Weights of a small transformer language model.
Size: 13 layers, width 64, 1 head of 64, MLP 192 SwiGLU, 1.74M parameters.
Architecture: RMSNorm before each block, rotary positions, no biases in attention or MLP.
Training: a variant of SOAP for these matrices, 145M tokens, 4665 steps.
Each number is 500 + 50 x the weight over its row's rms, rounded and kept within 0 to 999. Layers, rows and columns count from 0. Numbers have three digits each. The size before them is the row's rms in percent of the matrix's.

# layer 3 attention output (transposed), 64x64, rms 0.124, rows 40-63, columns 0-63
088:417429552519507625450490547539534481444548507494560440451496473435505514477455454482557424463432450433518482500532508577518542417520528427446479540592504549490548533559515527505591627462544493
069:482540480493604515438461444435464498457474455510468515530504462509523542555492530407451582590462559545529537622495503560507607495550448514478506562461527536483472502428612431508436493400477528
118:530395543579538567538639528514387484504441468526435532551539400550462497456532586472427532546517539467488463507482500489444398486504512592493509545450528487416435523488553522509497503460468522
074:587571424513554452592528484558546446492507569452437514544575481447480567422456500512500452583532505500477528612539480600476530499551474500447515462449555451465505465425603443484525494480454567
099:480475485632533479524585490457499447584456545487513545568501583533556455468516488545491532527539474588555492509661526464455409499437569491500507521596488449554528489467419525536445473475506527
085:562498431515459467533480493474551526509461478501499583501429564406484474527547423513438568519402469599579499548477410474570576473441405504464566520480464592513492551468454482575520489431510463
100:579565511533550464507517468449450497466446570449558568448465508443533504402577491571430448473579496545491499494424441456622486448553495497491483530505434395491556536459412540516491506504561429
113:547448555528481520496445544473602533496484561529426514586515446468544536608506534497555462420438481569508511620504557562461480527516538561466447419470513541491465511588523557508519584422575511
096:436461567456567538540448507445395526465540579464591486451400472512578561529498532506524478508497457513449538654506473500555494521565433508491508465505615500412545520561502493511528528523442475
068:547541471508524483499440511421458553498489465431549557519482436455468542485530543514361474420539503381504463465460567471490370513457500566474484494499467508492508456446496531473438382492617494
116:545553432531507517607489517503553464474514394443457490475472425557502420489536537562463557441531557517496505515636482521518542579484508476525545563420402469500468510436518522445566546498479609
116:588550456490486541559548522369476445494537546529541501519490470495539444564435530463513428455477527391443453509540564592478500552478451536472481414593494575474531504409569506474462425508511447
109:559525482473588543515526444509446506494517551468528513455554515452503594450400448562506512501448455525350469512520477488504436529458475502432438503386471479504490506448458538514422509517570641
124:508564432488419578559502445492486454526553491512429532475397431458466546519517572522500485555570442564480551358565570484515523428499505488549530468512585519490482508572476421511438469454468424
102:422603555464595484507505626407548540451537525459445551521458473521487470535398530511544509526519471459508533440518469569549534467488524572492510555475593568538546546493427559487507530410563472
098:511454520495505541472539606551507447492576462564499532494406530489539535463477514489429564585482557416462512514548440539510598519474529436486435416508496489511569514471499556564459619415504597
108:505548433507533496520559540509481489485474432488449500508495476510564605468454576589494497608552530509557516492488529538524456517529470512662486520521459614523480534485477612416557425570488478
118:553564470514472534474503590471464572450520503532568520495521496579429499480555410540455497583463569544529567467514530403447574561524498455472416524517594448537533478424476450477510631525524480
102:446542493539424550557550472517499480566526460465563509522529554512487515514521513401483428401424536513478436539524575534578489454612369598603454485465545435503510492483475502495488550467504545
084:503479492525520539435471425433466604503460279496551443462430470519506554509502519511556424486517369452561442492539496508549467483519480472514504507442516527501444443470502483451478495488558532
104:564492515459562465531552508519467468419514556523502476501546570479523541491444573506442463542546610478604549437478582448470482441568483534422568423584447579527502485538513482415575497535452545
105:485548409480521486499474579522520472475489583486393465589468491480491509463530527594480519491331592503447528416404488471566524450532471575478586541494455504441483471466483522530473547469537499
097:433492530381439453468463403576416469443488526459528523524484489516462457463525487462526490397445479556473542513420511440494585542444456360533466527434543513502521438537455465486549441545468541
108:519533538442515483502501535556463561459436541426490549345524505444436552592511511462414430563519457421504571486483525431499469516431503520588458483542457446550466465529399514457557487440489483
# layer 3 attention value, 64x64, rms 0.17, rows 41-63, columns 0-63
085:545534465493427466558398503506507522554447583446488458528470554459550432545505483490518469516488380491549456422605466536455546552460544489438453556547445502501607502457514515527474414394510456
091:458413572495509398562509477470496530506506411396554526470482484403532468558420422475511516451382430483483449474518480412477481498488565514495469567458543593510526500538446545509458527509543409
093:550588467563462537551431452600462587527497458521623578519509469472534526555519456446471483394470450473489471441498450534456580580552472507439530479546457510563535481443573536569533469455496528
102:453470526534566589483424529551550496424584481458512525421541531456439534502446539506434494369514599481439517467460471594526444549458500479563468494449527528470569472450406528502449519536554439
092:606527445457502604602513426524585535541442507465470514443544445527473551463474560524485531504568495428467590478506510522496555538490402469575473424469540428512542428451469484494496463387511494
112:545447463449514459482476474559543552520456397560394493456541540535388541451427540564481518497512470485444557579477375469561531576557444454533473431498431521492533517485543556447502518502570471
100:473601552486542475508636548481468535539464561520548482544521475585528541480505438454449495423433460455538412486544510498505621508510508546457342514470548523508572506442482455499524500551486461
100:545525491508417435478512489395456488444449494518508411604485584478500468483485577516501462459418486445532550491562538411571595526521537516442445473453502514509524508449545579442604541468420473
091:518419410518506430537516476568496506544461426540494536479496505505498575467485517534508516554564424502428463520396484447548474476519524512453461523521401528340467494448529484490429512577617447
100:531468563491511533506428439519460481566552469548514571539466439444494483458453415432431503428596476509470467448454380511452532536463463462448442569500472529605484505481464510551397452445547566
103:529514476407485503512410493549438419516445464498624523539390515505519534405510525479461478476485506493469425535459606540532535444474492586441469578468507483451496546491582430517490585573523455
104:576528480553436416513466489577503547503586437558431585491552541522430507457466512564508537462507474457521503464571403540493518471526517478543519485594455613493544488432565518532474406487510391
106:430467446546524530522441563519554486520493483568442441483487366520497517487591570516521441496572489523486451456555627381490525540425481535526460497427472418539485496578533498538493566530465457
108:436502425514470462433519545460539561544512561430530530567429465545432497482472541557459596491553489509546520534532471482536558438481523427508436578524495440497526668451482493466447565439465434
106:460479576506438540492510413468501517475512448481484607594439590470540378551583526552533528473452492518491476454543469574516542503571468545542559550510509440595567551437576489486463478447460473
105:540479496452548405442463502527474540525449461533522548529590481440458432528499456520486560459465528491511482407445522437549506508497481408446481556513471436500486560553458544556364647558494459
113:546516538425411549521465577535535471414529473490486464513413468445524485601468440582525512606575492544516560477596440465496419629551485504571518521530471498510500550480488499502542491441437490
099:550444562495476561563528464465456422464443499450499485487506467568434509422584479382460475440551544491502435502541488507521459505574549477487444428468506619525499617588495593498475450519532507
096:543434464568561502472581492515503477583454591514365478548479537467554485455531516455485498602547490521583469387490464443543466415475515524436446527517459586455486502483438490550422509536453499
100:493481513473558435492454539517457542497476398548656437536527535515558424552561434514549494442475520479500491490433563415478482500544446500411557583511452473528528443434485422445485554533575500
099:517488472437446448593548442593489570604548504470608551482478394493455472553506496580538493477538470484521534541476502482450567497515427396581527444501475476510477496530512478462503527362509459
096:562582464514470514463548506447523445435510591558474471483539502529534527474514504499606427542585542562574567541538553500425426534484590518525554460527509508491434393540496564494581429438529547
101:499453463460473409497537482433524556403551534528484469533616445466501464533526549570526572496550431447568510450468455361511419534591485570470492490535422427455486499459475524499505532517510568
# layer 3 MLP gate, 192x64, rms 0.2, rows 0-17, columns 0-63
077:500476528483432498532461545464500562566405494420454560567563433483441424484499516491479550499557627522567621495510477485507569425535470496441506491524558555568497528561452425492492554551581485
090:509407499402466448510496466465532564488514556564474503488528554452546613462468541531547558592459484500505504514484566462531519563465492480515470371523458478433461505362598528535469478507541577
104:505579545430496511559459529492454591480586517520525499483509515490477473611438507496487501516487482524461543651547465561517484572526496432448434487566486501551455487563369484556596563509459518
089:470490421580543595439570434526496508489551490516576522476411438493519451458464405500512493468562503542419514569497488543469517529477485541436503448541468471521415538571503563485530414501348503
092:446437539478488553524352435482500504488434524480543529538636431502475443534516498533545476484442457545432465483437563505463635471541454552470567503467504587566458531465483474557472501463504454
095:526480583617524558464401453415497440507377566541435449483503450419514475493499559523522467522536511489509554561475476490522572483507369570553428462525484553498543496477577520568537495479514501
101:434535465483510545451467566426529525484460591564479578450448538544426509488534528498554468499479425490525443478492547526536508458472487490554528495407474521570548577561584561486437585353446475
099:511503483528505526453456530436487536522512463529516586473554502550513456490361502435431469552531511519488438499417523605485471591507492440557478498434405530491486470336529528437520478417481491
096:529530558526458521550489452583513452572487465499475582505543519498486474463408567430469476620424477551505564546408492383515619516522436489570478471493535502500486459428539526554549550559509526
103:538437490470515618512432484507434522483529472609481509523504493461542543470556481453554380498489561476531426533492530478576422429380495479458504542537470456493456546514425466574458588498567453
104:430497447464508466459446541491557530540510516570475378500424467513526465381566536384539476483507530448522551542513469486511515458501490439559419551512580448516485564433534398464436548504429535
105:434504507460520504545486610517419498488557489476439526518451599409547491621570492591500594546445549471481542416455510484483503486490464404458437434503587566541497489474479533443530494496540462
090:514445606465435552572488470526465556555516624515533491438535545463534483512484543545545494498446436475385532516463452442538491440525448468439474436464464447491540441589533499517420490488605572
088:454589499465556547416467541477581623423558421523535536491481425521485473544516447484506530510542495537474511543519421516481495432440505512558571455380454544506432473544449468421448572513439496
098:531498532467541550514465475561472429412453563504576500418472465514573466521467481427486504501488487534566444409519509474502489537628536595545427496546483505490500469529591379550570416488530458
101:487505536455557509522537564531581553410537548414464503459414498593593460383544576507506533552458543499511429565565484512569564470497511458435470463473562525544556467542485552474515463531523413
100:524520457541440489452484567406485546444628546432446501501497502514512438529451502444416494476503478510535492540494556526503524478542548437554426594382472631515463523399506516539518544475441500
091:475477490494535532506443442538468456430618572487486594478515476485506515452523448525452416411387482582591593540505513543476475515526468466459537462425486522489536467581477467492443402583467496
# layer 3 MLP up, 192x64, rms 0.187, rows 0-17, columns 0-63
075:460490504421584569568480585575459404524550474578457445557393492556412409477556502487482537540446559486454532510515525489395447539455526494511405521562490463511480471554476550494502514508567498
089:507413531522528518479456463549593536442478467528501513579467487502496480501528568498632434412500466449561575543530417510515503469516588582572522552583392487501514541498538429566506535462461454
107:473525491476517447486506505350462573531483521459481437476548516500576378487510483427528489433507559500560561488508434459448431480523503515478502416461424489466536621405491472528449463500473402
093:506520474436444410514477504479493500497452481425427503506602502500486573546540590460488446548393522498568469434515562518503433470472542420566517537430548513464589469465492455466482613472584566
092:441456501431527588465553532458442449544525451495509554469508533471559536566485483508468451504463546492465515483598530554500426496511523447454571456414440391499580561506544498555378556440546421
095:533508460533366537541527452565513499471487410485517562483563403460559449467485586569547432505572459419473487492539553529474441491495515561533430581496523527448586569420573519519495501530530456
092:591525510465487519501521518599554523389525560479499457557498506562531489487423489378553569437552535510492456446481520462588435501469442521467517585532407480520613494540527539464536483482533587
103:543451512510444501448571504512460470593458494513636445561476452427480541463568457570565491403433478594488497487610487547507443486477487416510437517515504528531485572534471491466484589554445519
100:468454471481593518570472523432548497601412470538570449611445498530491459365488430472498571465473526474449475480461486502493505554524612534516526492541466562545479540510454528581521578512433488
094:540428432540478529418513442562414452596568497540366507497556542459512443379502534517481474494472479520579462494564522525466454511413489473519535575519470558505502542424569433508515562470472478
106:519457501433539531503547494474527458535520489561441453537415514576486488439568485444529459566340511515440494566613485503477482504449520487518498531521500492525525548408545544492396573380490535
099:494542533479490502529457567552543510440553510486483601463475522553538448633571474503423492495490592469516490442522525495539465451475452490560473537445554599476483482457449479344535494561478406
088:571538566514476556443447576469444513510570566484542479440547490484444495527522491552582484551443521576598486505559430442557527502453546457548442497421435425566501494540523483469476515375586493
097:527494526523537429548490449503439502612476531450495398525496470387511508403502559493487414470480572449473538497494577491519528542575518471450432494456558506481561587418568536560592429518501493
126:502428500531537469509482465536480457488406535548458564561483490543498539472529528596582559448504477486518571469489384486571435492480566479508619504552549546523539499536473602515481543539431626
100:527502505590484485512540484439476486523419551556515502492544505500467517473478431429534490587417467550477549500530465419475444631475549618566489380532437535524482409497517523575531503439520548
095:630480448580523403470545561484512526458440641561492499485523517520496477447419538518572554454495601480429470486494482530472517521478579555545566504574457533519561519563508482516514499554569553
085:480524483543377509483481418519547421540522556506524497382449416502599501560511539497484484522487470500550592481540387553514550491484480520523535475457564491543431464482419434484425569424451507
# layer 3 MLP down (transposed), 192x64, rms 0.168, rows 0-16, columns 0-63
075:567488527539556492562427493532497603554594525402434425531507491488501480557491480471468521538447493550459584486562511501472510462450434551441566470501445509492590520477504534588375457412457477
089:614460504538493520500551436519473515459551492435565423439497562531471466497478433427434538478429608484415479478608368536497449499453467504541449418567530502455491468507533430504459500509494466
103:491487473448504538565483555499499448423621485593513443549491490453540522535534529501428492615468497502446520482488517549546474541397534467449512495561582444463466535468443555543541656555498505
093:477507516425505441509491532503452448444464537436414479456498517477504623544541520475519420506497452548594458462483554492460501468612559483503427541543491487468547461391500433422531636477533493
097:595486494569530552488389533552580400453498491507482593571528535489472491491506573506504408483506543539459510524506500513553563465572534471549519463497420471555504566556555616490403458457440494
095:483562451516620462458586492543461501464525517528556554510529429499542497526435492473487558426412489571497459481420503540557469519437588565464584442480462545542514423449442528442430439518420530
098:512481554531491442456482446541582515498490397497490447592553453404507414528420557533441559439496523528586519469503547500493495500395440553495532570511427518442530431513533444597473445529558513
093:510404453506447550516588465505462474433451495466439496546456468474465530458483451431501494462454578463471510488569570378489526492498511416484455489602609537556427499590470535521552491479410538
094:514385635510456435485465474525453465493529429476412513412485489604472502516496426463458509555498512532577484496535476494498561559485496480556435586492572487427512480551601471545577474562483506
094:559424499426506506524500543581504498456482483518551522536472492501402528547525529528402462498476554537545460512423481503482460500437513549509588621533495444522534519595535445595530414543631521
102:444492462548478469394452469529499508519538493462529442398484492603503452488488496450444570547449559478534502520560435552499457493501516400508441654508558482398516542476541492464509571412468495
098:546463520546498503413437474543509444488558440474574503414461515472504487501491490416509471479526515390435614522460485596461460515530519482399505573386596509521525495508496509515472401463564451
089:560610527538620422523497471497491431506451465483433410501421538585459497526521561483533496473547468444547497473539596525439496390455485587483466484452577536496469473480436593516528468504491526
105:524397515533466460528547461518461467523429562467512494458475489472464472477471489489549333492468582513465476501523513498476543481682570462514371442535493536499540506466545508572501500541475533
116:552484560398528505553529567471541502461515502456514498436424489453532461531465473362445459540437503488506384494514528537455529503663483535528404516586533473461514497503558430534466489493519461
109:550460532552513401518620498455490476552469484524534558533565492498412502590491489425503471493499493463527457530459548465439525526426593515541599481422400531519517494585565491485508396551511558
099:451397509504532467547496509560516448532400420575555512444571479518535584495544430645463502556542511470411539523513444476477502534538401513463529475574585458547530438490477513481487523549499465